Weights of a small transformer language model: 5 heads of 64 (1 for keys and values), 52.4M parameters.
Each number is 128 + 32 x the weight over the matrix's rms, rounded and kept within 0 to 255. Layers, rows and columns count from 0. Numbers have three digits each.

# layer 6 MLP gate, 896x448, rms 0.124, rows 29-48, columns 112-223
163119147139177129143134092141125121145159096123161003161127104159100170122097110112121141140116109128114200074164144148155123135099134132137161159158119099098126139127183128130111165120179121086146095086091128159170093109090119066141154161080105079153116132164098127120092106095090124133148136124108108122113112107151118109131136129115
085118142123081176166173129093109104136045073135134112188158156140110132118093094100118121109121100102175115161127143086068173135124088130165060116131132151168159136116106123109089215138087112139155122111131105185162094102164150064092155111113178085135123195124156090154106155138127123121110141165178111144186144127088088147177170138118
183109105145174102136148084126155116122184112147093102174124151132156126107168108104095132107142116139162121067143121113152125099085167123125116143140098158180125115166156100151129156110124105105166146096091194208117105112055143143121083126148114151159172064147168123137142121120152157123167159176119164105121144096113126070107092091150
149137094111173143147178120133134112168089115125088161124146157165153098112027134080109188132103119098123110087104127140124077124124126196136168117137128121059154128198162165111217147085139122155104142159092112192089118076102129217078074146148165137203184139143091181111102084166186118131076142157108167120145097161089197116108176152107
205121194097112138120139166088199147166074114100171187120154082109104116110116150151099137036170185081136206096088115178187149120085093112159103161121062111095108180071100118117132146127153160128135141106120168104130167154113116115162133122059114135187131097088055129056128076149038181114115145136141093111144135111106088097097101088139
132087185129153128092149154141104129136119153124119138126129105120143163078119114143134154114117132107186100111108160116152163070144123145143115127093170117190099072156116137120112149108150104158126108132170104161118144101187132108089153149171183132113121090177163125110132118138154096153134101149176110150120122085135194117158123136093
109149105113084113060108121116112094132159165184149140165123161100104177197109109121179158119143083111140103073139136154075179115133133101205116188128146111114144133174115114159144089130097155086062167052117118145114146076143163102110110123098156159112129161083174116140151124145082115102102151180176158123189102134125125077063190078222
145122158160067082148126134120107099122147148119102124131183148125078105136121173140168136143140096181141121138090170173083165133096147137115128127125112077086088169150110094101158169141091137046124194153173097088114080075121122129167162144136165113143084119140096140107121139122110156131144135122119129175157155167164091117159143062174
121097180140155113128161162135103097176111135173144116115078136130131131121090074120126144098095141152134104130149140058109163124129130070149140177141098133165132168194139165111122125143141114132187114135095179147152121122109110095109131117222104150105130080152152145176163162093089078131113141155113140145152134134105121142186150101122
089126091110135089096178155146120176115196062127117142132127126127083113095157090112115118136113121161129117090105105126144076137139151128132181117188134159100127102132111160038142135098100111182137122146109117137117108117133124120120127251087147118090089118136163160173158108185131120130116138103133102139080095101148136131140108111164
163117136153101165079183119133096185134085163156063146161222099117138117143113138148121178110072154110091095143116047103124142101109110195145147157146142118106152113176212158162134140097133097154153114153063145196136124129143086092075075142120202175080172112133086154059186090078165166106133143147144063134166128108115073179180148134154
147146131156105167097132113168047101133115114148148179120076136073153069192094159136150093107087121170128083122117137091138063149115122197104176080130132095152128107120111097148153165071187173100145099110128132119118093082189143120153104186137179131128121125151117111111147160125173117125142114122108107165144101185131143195108139186142
143183137145141106161123095149141135116123138181122149119117148165101090088139125110126132166132126104124136111155199131170133152154134107166118132148109084130162108180113153140171121131164112140164086102118154135120137083118128153120107106067133115157128115084167152111068127102093127113140111087103125072157095136115113071193123122125
144108137102126143123148102158106116116123128132117128146072135125091121143112157114173072125163160167137059123117107115129099158092219141153146090176132054131126101146154129126093172101125090214124131156137140161096189138078135123114152129149149233189089093114148197133107098118165199044189155151152112098066127083153169092148164091147
133126142151117147073147118122116173151130128163242097117101150102129113105104182067083169173077186132153178106113136112154078140044125122135140144161111144102118021182127134184123145157133090130105172089059138113130060077089110143162132161121150144113152130176099110146134114102121171197152112131115167114124064088147123140122115098149
118154131094113126095101143110077192178109142121166108133091139180124122163214092153086147142108104128149156154140085166098151112127125105117097105163096170144165128130123136091130171088082143125130097095230160121125131127102130125087119116101110163129113182121155133192082151129063127073143137150134133082120123129126100087084133153096
123109131135108163110096060154111131136156149169119121138095156081110152103096113166157145110182179161137085166133128219076162170047120194132154165129125162109052132143129082130171155145146105158124104134098103137147127117163117184130112122131219126116137118131134133147135164120102146131132174135168101087097100144129191102123153190131
121094104128096170184151163066144124105134130161148054079138145124077104094122134106150177140146137082108166064098108145102139084135121137125123150124110144099147064126120193156086174102202098182129120080129128152066107139114109148148136082202118111102142101124085184158126112109153138144169140097100165159086163124124127084133150102127
153206112135195102183067119147075104141101210162055171137166195129113092143181141157188204212141149091120113200097103134110113118145183072132142136147146115163160142171139111103111145118126167166187166048151168116151105153106128158137129117110163110171157078161097170133081128144171066135088137132155166102179139148135144139166122101143
085063142085113147089155081172193103161105128105142158145088167078149141126155141157104147158141176126094166145183119143142017098132115093158088162152164166138130138087106089103083130061086106116185107116145169062071134145079158085113118172063137082155104082101145111160085127146169126180169104156118107126166171118115115141159161141174
# layer 6 MLP up, 896x448, rms 0.124, rows 29-47, columns 112-223
163113176126167152097106108193109152076080172135172129103089181148097152129172061108198114054106102134147155154058094063145146103141158142142111106064160100132105086107112173192148126151073156144132178158190144047136111208118076118121160102156130153121172226113146170115185113154160121117127210128170113083177195127139132127203111137130
113134166123127077133090159133113136137160145113129123125128086119107150146148105107220175141107132072111161099150133128135120122128200135138124097088148089188118133128164089138159107134143157101129115109142141124136141098083088140101128159124088165142179080121116182175105143163158160167176134129128155047092145099064147090104069100078
212164153162147096146101172132143082132130131125131139132139118116148181123110196180152120126105138154127143134102125196172137113127161162160155116127154149143126099114203086101100114111126132189156147130079158157095110096146161138127098124143110107107103103072093099166173146160135171116147134137198154157106146111108125119110139067121
096087129094073085094090122113172144111180155071119103155110085107117160117197077144162161142091075152123140131124100145119167110126084100162138143145157147157082085084147103203085134135125178163153159106157149087118172179145108127098142128141117142046132188143197112120158126133149137196165103108156139146149128102184091118097097086136
144115086141087155140107122121115125121125096057135154134158186118144166140100100160109152125180114108057172157146209115165105094116112114138106168119062111155099166128122133159135107139142159198082104154139124160167111140073127149139138077136133125174113115122074089101124132130074142135092085087101097134121086106091135155118062115134
152144191086110085110118106205093109182140109117093103132123106131118161126095112162195152105150111096139119110110158140160140099104118120142115125149155099159121109105131087160129131110148117139149071147169133131162140092161142110092124101159107114116150090104099120094139077147139110150107097146181157149130094067155186076203105110061
124114131118184121150144144192136149135114210095139104109088086176163123110087112118134090123160158130100155134141148155146152160080125095092114108103109149115128105117121166095136157142169072143152106173157113119126104152127100159154136089127134081123086107101158154102159148057196140131177090131152033153154134140141178132108078148109
111128112124127132138109139155095155150109156174156150146099135138172136138181158169099124144125150118114132076141121097139081142180110128072158138109096170152187115104136172092092152081102179141122121131087145139123148131109128152130078064120100116140116169124148080111093166125152120109111120102124157066111122089059181166076077105049
140125079123151142121101137157175120107123117119080147132128109134099107178104102109113084117120072118115104174166147160157105108097078124121177097140119135144145183135074132084192128167125100101134106107092154072156162124204111126130133122102187126161196114141140129169137136078084215100177138158124120168129100071088073137136130106124
137130124140105130137043124129138093059093222129108139129116159111124162131162135112164165095103144115120168098115110086104153120190163153139106132111156069086159141165124119163091160117122155130098098156120129102211152108109146155178095087133130155150140105158096138151134143139094117091125144092128144080163154094113170161129130112164
183134154151187186136197102177124185155131159160104168140086132157110134136157115120095106132113135129176097140185132143105099106119080204101163079145130151166093173127068154082137112163120096136129152041143168086124101098084110144203188164099133159172170168130111092168081179136096101074059143120144162199108114119092193088173124134066
145164144219104138124089154137146155127074138124126149087143075086134106131109117078115065127092133177107134104118148136128063102160159164119164132144107083134067131106128124142125140086173166107118093191076160142145129129176124114123105185105113129180129080154118114095076062142142142118146086116098131148128127101105122121083164116121
154124134139126105105130123129117127152167086123119146069116116145087144117154190142120126151101088102188170105129177147111098189110159123105145121154081102190118072107141139232121125146130147144103110130081089134139144106129097123147063087126097121171107147090189094099116174092085136078079156127072174086103088128145145110174137059090
150096103168119134104134107098108100134116103084117119116116123185152174123168152138105135155102109109115136139132180159161131172137117109138145167096136112058140123153160126174179096144129102074129107091152118137142128175164113125170125127138143139147157142136118125119142111089127081106153189142104125120207078201104077147100118129109
138146104055136125112095086112132123134180148136159092162153157172163129143172116124108189083137119146106120094149131121133098212103136147141106118145138184157176096081128170121124109137115143090145137108102171086154125074086108148107136156154173146131154141127150148175089165091155147073130143144130126157179138177090139162152121196114
112168143067086136072123131125139208152158130130112104165056123173079101137189143160136126102173093151136126141064093155099129149148120111106086121140129107162179142137121133177089167160058118125125033130202192126126123170136122194147133069159197122097161186120112080136169116106157123156136155120163111103124168119138132073105166111149
079160145076147110117214125110150147100150104140158065109153095180125124148121080152136136097092108096167036136127122150130108113122137098126149096092131135174081148095095171152118135076166091131092144092150090148135100172190121105089121149103124124125076112098148165156170122148158117152068072165108092099141126134134116120132137082124
137061148167185142142079146116079118080126173156156092129146102170155086142115075108137133102151144123147140120135078094187169067163064126095159174158145125114093072158120128139063117157139119163103102102186126163118055119128180066160175064137127121108193110096027133153114132129135148099136095123151055122058162062089092091192111159105
185117072215167158149129150113123168100143122098055155152158144096170139122155160153150109162086100142103103131182148152107104078146169159125104146028102088226148145113127079109147135120132093184174152106164086131131220178090106194131125140164132151088099117103143136190112129155114120095109105109139205164114134122085115105144180157099
# layer 6 MLP down (transposed), 896x448, rms 0.12, rows 29-47, columns 112-223
092129104116166072083124169093139103113110094136114142067154145103116223133097102093130134095069097088114121098124143109177110191127118131125119122110103168177113113175089104156111153149169171097145174165145117085126138140132113181162131094125108153176151167118119152100099138090106087187161183175175105113108108100110175151134093102161
121134146113121104118140144137149151140117145129086103136129096114126176167104193157178131146154137185137053125114162160137169119141072094103191139123094107125122153130147143079120080092191116137078107070098134144133167098157129076122155152032132121099111161131127121156125085143081129062131126147104082096125147155171112073154110136066
119112138063119174144180089128077150084121144132149122117135082158132192067125155124156159110135155118172155062212109081139142126136144169126110157123143098093126109119130098107053112103072175122111159148122103163055186132093103186152215166088118170140164132139141142141127099094092099138087151134119136097128106137167128093136159166097
179082079109164111110136106155104130109175172181153057150074132136108084141146142116102155146087172131132113106083134096164166134085179118129153125075103153107108124109146128132145182115101182183055146100157137167103180114100174053085139101131172105141135150133136182160192123170126063105162183075097125201189156145117106197164101090169
123132153132104148084156137143212172186075162150171133098186100060122125170147177097143142081154186151132150099064127162128135142112125171153081109171126151163069084094127165110149113152115130100141106121078165106099204172094102122133168109141088108108121106113110166106079076140093146155152167079222130070149170136178077105140139143130
160153142134147135168142140127096155148166120096115124135093146112145194149118096092134142127048126139164163151151120102074147112148099131157123080151118128185171101138162121132138136121127187155123122109085111126162111137137139112136133155129159146171178067091141141126104059123132105139104083121067128116111120157121132140110139099109
103068119096093126143103107114161146136160074135061099113126096079115119087193157153151119140125155127151122152094122128160153124148174134128143160162140174192168119151138125071101137183115129115152127084131118148201148141121114112101148094121133102165125141133146076160096145098129185092160067122112111162130155164126096120163103150119
142100177098191129089120103123139153148193112166167117147080128216190161158157122110173145103094163097109121132118139112144080127137115165115155111103109158125149136125150101109132133093163148136166067144136185117115143166125166115143128130175128128117175128122250180137112201151138080122106130141133151120136114162136182112110084127118
155120124145150087117171190182151089155135071075166063129094136164111091083190120079175093189180131159135175097086124083143174082123182213103150104176161131110113134133105154101149120172091085116154179119144151130051134118181099118175203153147141152140146107148131102161193126143147181138092161129158162142069154099158089125144152137120
142131083086102154135103126154114102130109146138098164126125117100138115106180180056130096104193148124090119158114080098115063107113098162078116140150141145014190139141135131118102118153082097125159113150129148150162155103081168136122123110145146119100158206146171114125145112072197155135169076141140146155114155124113103083129065183129
132122117083135136112090137119106127061178127156146135092137146109114143217105129090150128101157102101148102150097138148122090134143123145147138167212128184179111123188126124159133139170128046176144185126117081131099133103135121128174128138089159146122105165141104138126126172109122114139127087112107137163114087087110135208142080106087
133120121161131139071144174154149120076129157132111159106090110073122099112107129138137075099106137069147140129117123116095100125110104117127163112130118144187104160125180122090168179116160142115108121094153079123103125104133156129129086181151157146176139064164133160122131069175165177074138139142099114144102111119104142129158148093110
118142129083121093149058115112102146071116143144125118137086134111078141095090133093144165170123103125131072108110145159117130156066145089107132156135111131198170141138143100140159057117147110200082081112102169165102049110138138118102142107081118116178211082057135158179149166081043081097141109162081083134162095185063131107083119099108
168135146144126089149131114147119099129156119064134170097176124050192160064129160179085151123155080115124146167133143135103123170152092081129130108094166099158139143104165128149125129145154146147083135119129114117194161151188146104140064134147163120062169177146150138172189148144164163159124109054092149129099140109124111096208132135114
131132101124121141098156082145152129083073098180136158127112145133155165088155119090112071127104176132106148132136092149177144164117141123107077132114135120104129115146114126106118127150071143110122077090078076213114137132122128114169101123103098130060154118122156138109119077120170158092042171134124163096114123104151059121068071118122
073099175107128138100111161143076173132143164160149143162134093176140140120179116156148056148173088103148127146104165121187099155112115104123196080085094111165168133089113142138135139153132109171126093120159098112160090126062171074160146121148111119138093175182170199066097097096101123190100144169096049110132150153141120000142135140082
143174079119110120163129123136162146137113095114146141098152117114147205100196110106142159138142146088154111098146167120174164062144126080152128155086109155087058116107114066136088202126156122152075153148154097089080148156117095148113150203123143104126169146092074154152154101103161095160162134118127090129176140122140155088094173158107
177139159135099175161087156161159105092109170135115116099148114133088122089114139165160126100142096186081150106091125220182103122117135143121106116109093140130135119147146113122179142138151106157100154112074063142119088071116143115095072154117067113137111100118131058124093126175171123108165063105146096083152190073119127096151122128112
208152111138174117095112110116126139139161157150174093154104099129088121190119102177177119130142203126161141117105091136073155147155189146101091049135176094127152115090165027106102104089100185112128094145135113143155084134144116104071125083175156165175099077116150109102133075157138117203169152151137106122091119084130134115100140153109